{"n_head": 2, "norm": "rmsnorm", "qk_norm": true, "lr_head": 0.00557}
Each number is 128 + 24 x the weight over the matrix's rms, rounded and kept within 0 to 255. Layers, rows and columns count from 0. Numbers have three digits each.

# up: layer 2 MLP up, 640x160, rms 0.115, rows 334-353, columns 0-159
# down: layer 2 MLP down (transposed), 640x160, rms 0.0985, rows 334-353, columns 0-159
up334:113153117135123129106119155107127171130156136148087133105127148086173173150085220152107128181120127082138111170162137096091140132156130122177118132121125168089140129133105143094119089135078089136175137142117130084089163156118125152125111103165137148131133146115136103129108162125174134098122154156157101133096135146127121148124106157148156167120140110155116142154145109127177099143096128103121155144138128114153129120156131122147158119139144097141159133153091139105096163160143133
down334:138117154125078125139153135174154115158116109103085170132153127145147146119121133151085090153122104128118108120115142149157086145138143126149119171139120113102122165132138175086110122108106105152158088098105129139113144131123112131140157165105137171120150156181129119131139155091152126132157116144162135118124112100120119129116132107128139154133130107119171123104151135102146106169146140133132129128123088138155135159109152104074106164182165113166148142143126117123158151120121125
up335:128127092159120110160113116107115135139145108145156130147107147151189117128080129111127197118111175153128124093113178120109142127125124103143175070134140127140173109141119123113082106102120130150139118124128144155119119204118130129170129142106139151130116144136207145098104126136126131110103150160139114126079134220123120138079106200139116151092148141101109113080143140109155159121163179121129145083137111053118133170121137114124144104133130168170188127133117128180102140124122163
down335:142148178143108125127107137144081110093143092159131114123128123116126107135126124169134132116203133081159113126112153135147133140100109147152142121125159119156110071093136103151153165137147168127145081116097154131133156146138071150148123104093156124098082164116157118107143121112166100099138121141120136166099082142084168122096148118149119171114141164138113120102136095132112175120105132130120104115102118162147159145074108112191150116134123145170110112134136148155150113101133117
up336:125161119135139115140071101095138149148168103138106108142127093107117105124149117156112156128137094126112110113142143128111163143155153107120153137126105092159119157140105128139126151138148140132131143102137140145106124150145149113138121130152108133113165137129151071124128103122126130139119155098136126172118181131080108118128094162165094108129118194140117118073109159149111086090158149125140117119142109086123119117096121161129091080145188115121129133156110136146121106160111133
down336:093095098115150107161147105175111099116123145130154131139123126161132136140119105127150121130139165125148116125148131146143096139090105136137115150123130167099105139141126137120118092134117150129148131099135072116133146131095075156142116087119122145118116119090101131155143145150110108088153107143128097143132092123125125143149167104129156138132127090123150101152135124139149158110098090138104176139117146135131129127141107124083092092117127140152093156165104094103105163109158126
up337:063105112155130108174122101135115125121114136146111115145110148082157126089124127084081152122139168163162102155117119136143154146195129131186153120109115166159121101136101120094055130104093096127109184121167127081122133164098100192086145129111127125114130121144134125160133199149160114106115199147123113091113135106149133130168119152138152170095080130117137147135128136124166098140073117120151102116112088121112098150138148151118151091112118093125131135115110095104120127160163163
down337:125124152117127135125151149126139111125108141144104175073119121096130111128126179119143165143097158090176131093155117126145092093148174133150167152158108163138165145110168179180118085083124137157163098102106105162105148151109090123098095158155141172111147171111111127143110138108161125146133147147121134167080132066100098124128128147155105101132127145113176110135132130145122101153134135127109149173129111088146143141133151160143119120106151088119119089141138084136094146162122182
up338:127162097126176061138152126155116106119145200122170125153103152121167156137094155113108153147106140157088097137134121114067131157152088093106142080117119177177147117135127120067105104122120151172120180126139120089150096152084122134133117127155146122177143122152136131123148148141128123131154160132166151083113126114101167104182119111155198135052137138110095169118125090172129129121110183172144128100128125107123110144126167140146130116125123131165130142130135086107143104117179120
down338:124111135120097146145126127117039116116145128083135114115110108101155195105160147129168107115155162111106107156153118116112117110139124121135150111118125108111107102121097107114172117136140153161132107108113055129135115121135160099166102153100095165106115130142167182128104144128116090137103128117167139120129088133147120121112127129138123145156143142104154096162117146080100170165136083117146175147116173145112146129119131154157118089130122108142138086118170131111112143125111148
up339:115157091175131114124136140156131142141092136124122129141038106134131149134090148103094112101092158139158107191133128141114123181128136186085114137106130138126120104124121131115117115104095091136143131143106135127089156105087143154112109083138144128134137162123126096106130156153124102136138171140136097131162144157140147136148090137128182144105142116172130121150146147073154144107112094128111107105075125136096120134124101104084088111084098129129134140096109118123115118121143146
down339:149136083133102141165140089112104138139142155167183137162168103155118126151184141158156134133132117145097151101060152130118152130163109100174102152205099143138105157105105084165137152130134138154128147104134180174100126098183121112126113145141116139116124128118158119131116146107120080134129097136159134125093133129114100137123152125134086146159085119110094121128117139106092116125075111121107135132151073120088152112121121140139143127142137158116152099147113149152112109101109098
up340:099154094107149126140100131100123152156143177130099125151094126153154155093109158150115129168105118075115110159138190193132116145127163128127136116094150141140180142109120145148150148099156169140151150116110129165155122152095211135119102109166177173123135158124155090120116127130142115157074137111104175128120130163150121154144113157159153105131111116140148106090154101111117107108160218152149071130136116140143109118158156189121153136126186161177172137125118134163120121140114130
down340:128121188155104173104168140110125124083121168122130162091131131126101140180124161129101151128120134124148113100099157122138162133094142141124126125072103120101145172115118191133139130076123093130136136104158183157173117114162115093131103127117097157120166124147087059086149119133122086123165124165093118087110113133141123099144156146125139111159089146119109115139182157096126151119094151119161093130116087159118152138067099102118098199102119130132088146142105119128131099141119129
up341:116160090139146146112116119127143103130152158099108083109097092146169108094111112131106126182121133102108126180136142179104132161117144151149145097107153148125151152129091144145123114128130152133155150098157130130121099138134159147081157139118110139132144133170123068121115148130134099122094129110148153143080132162111112121144127194151121108114131134151110173096118100114156139095150183145151113116124129119124112156120132149120135138123134187149148121116106134153122083136133124
down341:102103130158089188081172121116190125127140159141110144098120111122157131125095132172089129118116139108137124108129153102108125114118168142141118101089178133126161131162107193132177148108090135147134164087124203152169142128168147129109131139088098131129112120131116108076156105138100110129164129117056112102122174104130121136125155142144156124133161098119140184167101104103127129092126140146137145112106138085143109139104123088080139164112162148067130127118145129161169081133177117
up342:115105125141161108144127113089140124149192113132156105110141135125131102135168149131156176140109141139081138117160151139135147138138127094123122130145143108139158134158127123125128156094129119123105144107153138127121140133153149091111120114128129125130136110158127144124088154119128144133132157107131145123099137122090128123133180136151128129129129159121072134093082135133166165117147168148174147123142140113157115151088131156135144131130184164160136117153074130134132122141100160
down342:124136115104116162133132125159128151131105115117122178121086120138102119103123105136160171137147105150115098122134124124125096105094130128150104133141144156120132112144106161141136111131139095142107135091112137120111156169136098152154115160142084162138151127129125165141105136124132113122143098137137107114152099119150128130152113130089120159129141136161105120151133142158105124102143108122062090125112105135108116123159121156096086086130107131129087119123128124122101138117117165
up343:133148124112135114121146138086140121152175111082135101114125125096150152096107120154154119129073165109090166132103122136126110144141090115131129143140089135115156104122117135100098087120152162111140150088175140115122141117129154085119117091127143113137148126159130143070072181135133139080121147115126170127112156136133106117097133107147129079137153157123103173104118113143134130111127174113142144136098134140117096200119175151137143148174171139125118133134083100130149106104128109
down343:116179143137097152132144175141154095184119104163131115121146114124122097112129067131129157115130103159136121125140114129159137146118113106133144154139178118116100124136145104111137109140143085125148151136103101150087142135127099135141158175121112170119086144101128104136151092095137129137115144118105111088146101141156126190126138110137124136111100157188126082154165161184148130070141103123091114149132113106146130124131140146144109194145122090153135172148098131128121154143158122
up344:091105141115169112121138099112123121125115146148133085120147108107151162135120177212166129179083148166113122168103135135132114113154164147129097133142075142122129172135126151121126103088123148112151151145158129119156097125135142159144094091134203076118099140135107124155114153132132194143113154123154178083129125095103113134211160102136148142095103136084158148121138126120134122118099137117152182127101117120106130151109087157096148137131150131139135142107134070108117131110198132
down344:088115084159136137130110095113168119119104146133080168099136132085100108148124137136142102182119131126181118157137126163100122121168072093151124123142171136183107115098133102102168134143135113114139156135111135100124151099120169106123091112126136120145089104155129130109153180156132145162150122106092112140140116101138151130142145136145134128131108111117178149133124118130150069174059090119144126100108153105103102132114099166107073132128143127136137142121093120116143135160129124
up345:097067100181158120151125155073123129132134113081119078179119105150145126134153135157108118083096099153133067165073115071124172127170143074087165102081090162136118174129115138117116113135131154145133173105140131150127104169123110139134078115122168119121136128155110116110131130143122188108138185153156125105087188085157160117120079149126141141149131150042119152092121136140156113120122117136149143111103087112059125184091192121104172123148144194140115141108127120069119115124156157
down345:164132113183161149184118121149136153125130160105147141068098124088110178124093133170103144159115133161134133149145109111121170169126119099117109124132119110112157131132131143100149139134116130142128159091128136113111140149120067116135150137097110160129138078159113128155147141159130164110147177161091085112127131126138129186154141075147119120085177108152127072127063141148175160084070159132166143111147088150135132149089145127155079104170099140090141081139146112082137137168154143
up346:126142122129129132086148080143115160115125184083120107130096094164136187114131132143126103118144128144153130131146148118139120144124101110093146129098157168110171136135135138115096108127160148130133091113154142131111088139120147131121106124119136128164132168151084130082154172150148129149139123103148107092132163168127174120116084173091172143080082103096124139051086171130176129079148193104165089090116131098079086129102174105126178137124106197163135134131139082169142108145151116
down346:141103113165098147144125063134133172129105143104132132118109142110168117140109143133130105130161142127132158155142125139170047134147130135131149151169116162117129174108155122114143111122107117156128097141115177077134117105101139082116113130134112176112108132148124116118092162155139128171131119114138140098145173115133137136122126165117134114107136104086109127130061111149139139124197106134123126141205196082055095147190110075115144154133078117096128174152093060144156130114109098
up347:133111157149119132113112083098106115134184129141117116128120101115130129129153111095114147113107132117119093118120114143105148148150148131094117085083115132127147121142121125125144115123137144121134113160133123150131109093158173156110122130130116112119154131158134107130118125109135113131111110107126121130118170096074134144160101181124137111132112131125117160116096125143120061127141138156138120134133137134120122163094121144106117076106141155132112136103112140189134102092128145
down347:112122126130145129127115172146119154131099100141131124110134193146120070117105133146167135116087131117113139125101112142157138127116141154135150158146137117120122087104159112132110133153093126112129144132139131118112126148124107114123141136132128107135143130079105152131099139093131105133134149129131158112138122125155131123119163110112111148146163091102149105137116112141129178140152102137106130144128147126149148114175147131122149164099134148107146128133131114124159155157117126
up348:138156095105146121100144141106110111133133123094138148121137168131114143148061179134102112102115081096126111149081119150133137166146095111107126093070110136081127083145088130148142135094105130109112143132132151110140109150129142124171080127139142141153108148141173125137070107159172111116092138187152150095096151105100123112156094170152132105126123122136141139170154112097150076131125129140108128127130133124142135114113160138173132124115135112125156162090073157136069105082115206
down348:117139134037141113097143119110162096127087139127144121172180164111091141136153113128128115095144158126146110112136121123145113181131085130146159140129108107112155098082165176111142170117082118121100176122111107163122121146138120159115161136094156102073149129121136118119121125116094130127115158100137101114199120148135121119132153122147157151130160119126121107147107133145113143070137108145130133169159150124123174119094116148137133149149129058129133103131100148088139117112155132
up349:040115146097142122128131166120156139131125161143121119132124125170131135107149116104110105151128137085153132122153153195135093144127129150134114134087166145121111121114134095125146142145119172142130092144128168155175138107108188129084141085132125133141136146157079125091096125154135099136139077101097144134111100109136105126145134140162151119150118089104125116141138109085141102128137114145170066127114113122111115146141173126114180168118162148157162141092141135173139131122144155
down349:132147177128145140114119107121131121140146119144170139123134129124110095145121148122091156116138090111076127080140131120169119091145123177134134139146104150111081121085106188144128158099087130121123120122155133100147153128121113119113125134163145164107116128143118146133164189148106123137117151129128192127158104118135114123132112127115123121150133097144123119145119160083125119132135130139120139107138121150138164131101100051116118172087165141102151129114117133150115103108075117
up350:128144145088153114137100105129077120158125131126113137105142118103125160099120121138165144091123111143119089105120164129112168122137112090086132115110115144132142122179128103131112176121111111126144132138145126151128088140127143151130090135127168095157117135138145114163151108126132154131141097138170116084115169111124135105119135157167154133097118145111137136121115146130095116129103148152140124116112125118109093176125112175111118078118111103118105138119173072129151096142130139
down350:145129105159136161105150162124142103140144121142150124121137188136143109127105111068113132100152142142120175120150121154122095147077135144066126135121149118102152108125118106116130117116121100155142153129171099115139142109133107116111151135149131147132155148108105152161114116135138120145103107136107125144134105142143099122110109150106154102154169105175146178101130108140144141170139109140138136121148102128154133096133112123160094140133174142092127085151120159145150172104146152
up351:138073098133137123101142137123154151135115133071126106164117090166109141112129121183109096113142112112146154185085129169111127119125100094108168131101106131131107153151128151110145109122073166153147137122134150147128093148101166118156105120128174107150115121162112122102116158211150159123141171171140123086104145129167123110129124145160129119131077121150091115078116167123168115045109158117143095127129150136114109095082198169149179134096120223134123137094097117074043082144151166
down351:114114097068096154160117117169076113105092150080139101165162144102142126139127167114128140138128160101114193132095092158133114144119110085132127106133097150115117169115154160163165100102149134138147104069119115138161163131128126080151176168129144133174127123152155171166140123121138118122106062126120129176152146107116096136153141193107099136155120089081093138149175145155102145124131171117130114173131107139145143063096117127124205161099086096147131073119155153119095111074092124
up352:158151105119150097081130103094096162128117131120094128152082142168125166122080128151080111103090129138171058164081165157076131131098079082119131127104105136104135083129122122079131152125150146101151155097141155164119110162101122118089083114127157096154172157127154124106128136158147156190125153157171111104126137156157112153124081140157141112102095147102122137126162133116141120119111140082114100126083151119136069175135130106118153104098125151133132123106130088142074090106115144
down352:129118147129142095137086133066139092098102118134090147120173135117117160153158098099140109153153123122164147128096153123111159160159143110097146110139165086111132129113091120127129128159114089144150132128104140156138151164121100117135146088143127157113091107153142108118169115119162110163180145160118146097128107102129124150162084125120130177113104139119117146137106169097133182132138119174092149139088155174102143171112145073115118140100112164076061106153127139141116069067124067
up353:121081120134125068129114085121131156139148130118112114125149152157100074138143138122158139154149145107131098113127184176108149132144102116109115065102116107126112130150111123119139128129132161159143118142126146153145108120151140109120146096137096137127129129108166112099082125195137141123151102140140139141072137104115086154163146162152151149144074137104080095174176140190097091141120118111160108129105108127109141175113123089119113085151157138125112146167084097116104160145123151
down353:140100134150143121131131086153130121141165106128071140133113144118076109155090175144143100136157127115116128102130134144147065106116124131087127123101114125116110154124119131128137123104120121153177120148130193121142086080149152093111121181145126134115129104152159109112088141141072128164124074135139127171098141111113080121147142141157162115098124118135113147129107132140141182152123092136136154082170139117127143108144103113113144095157113104139122147153110122130092132144181101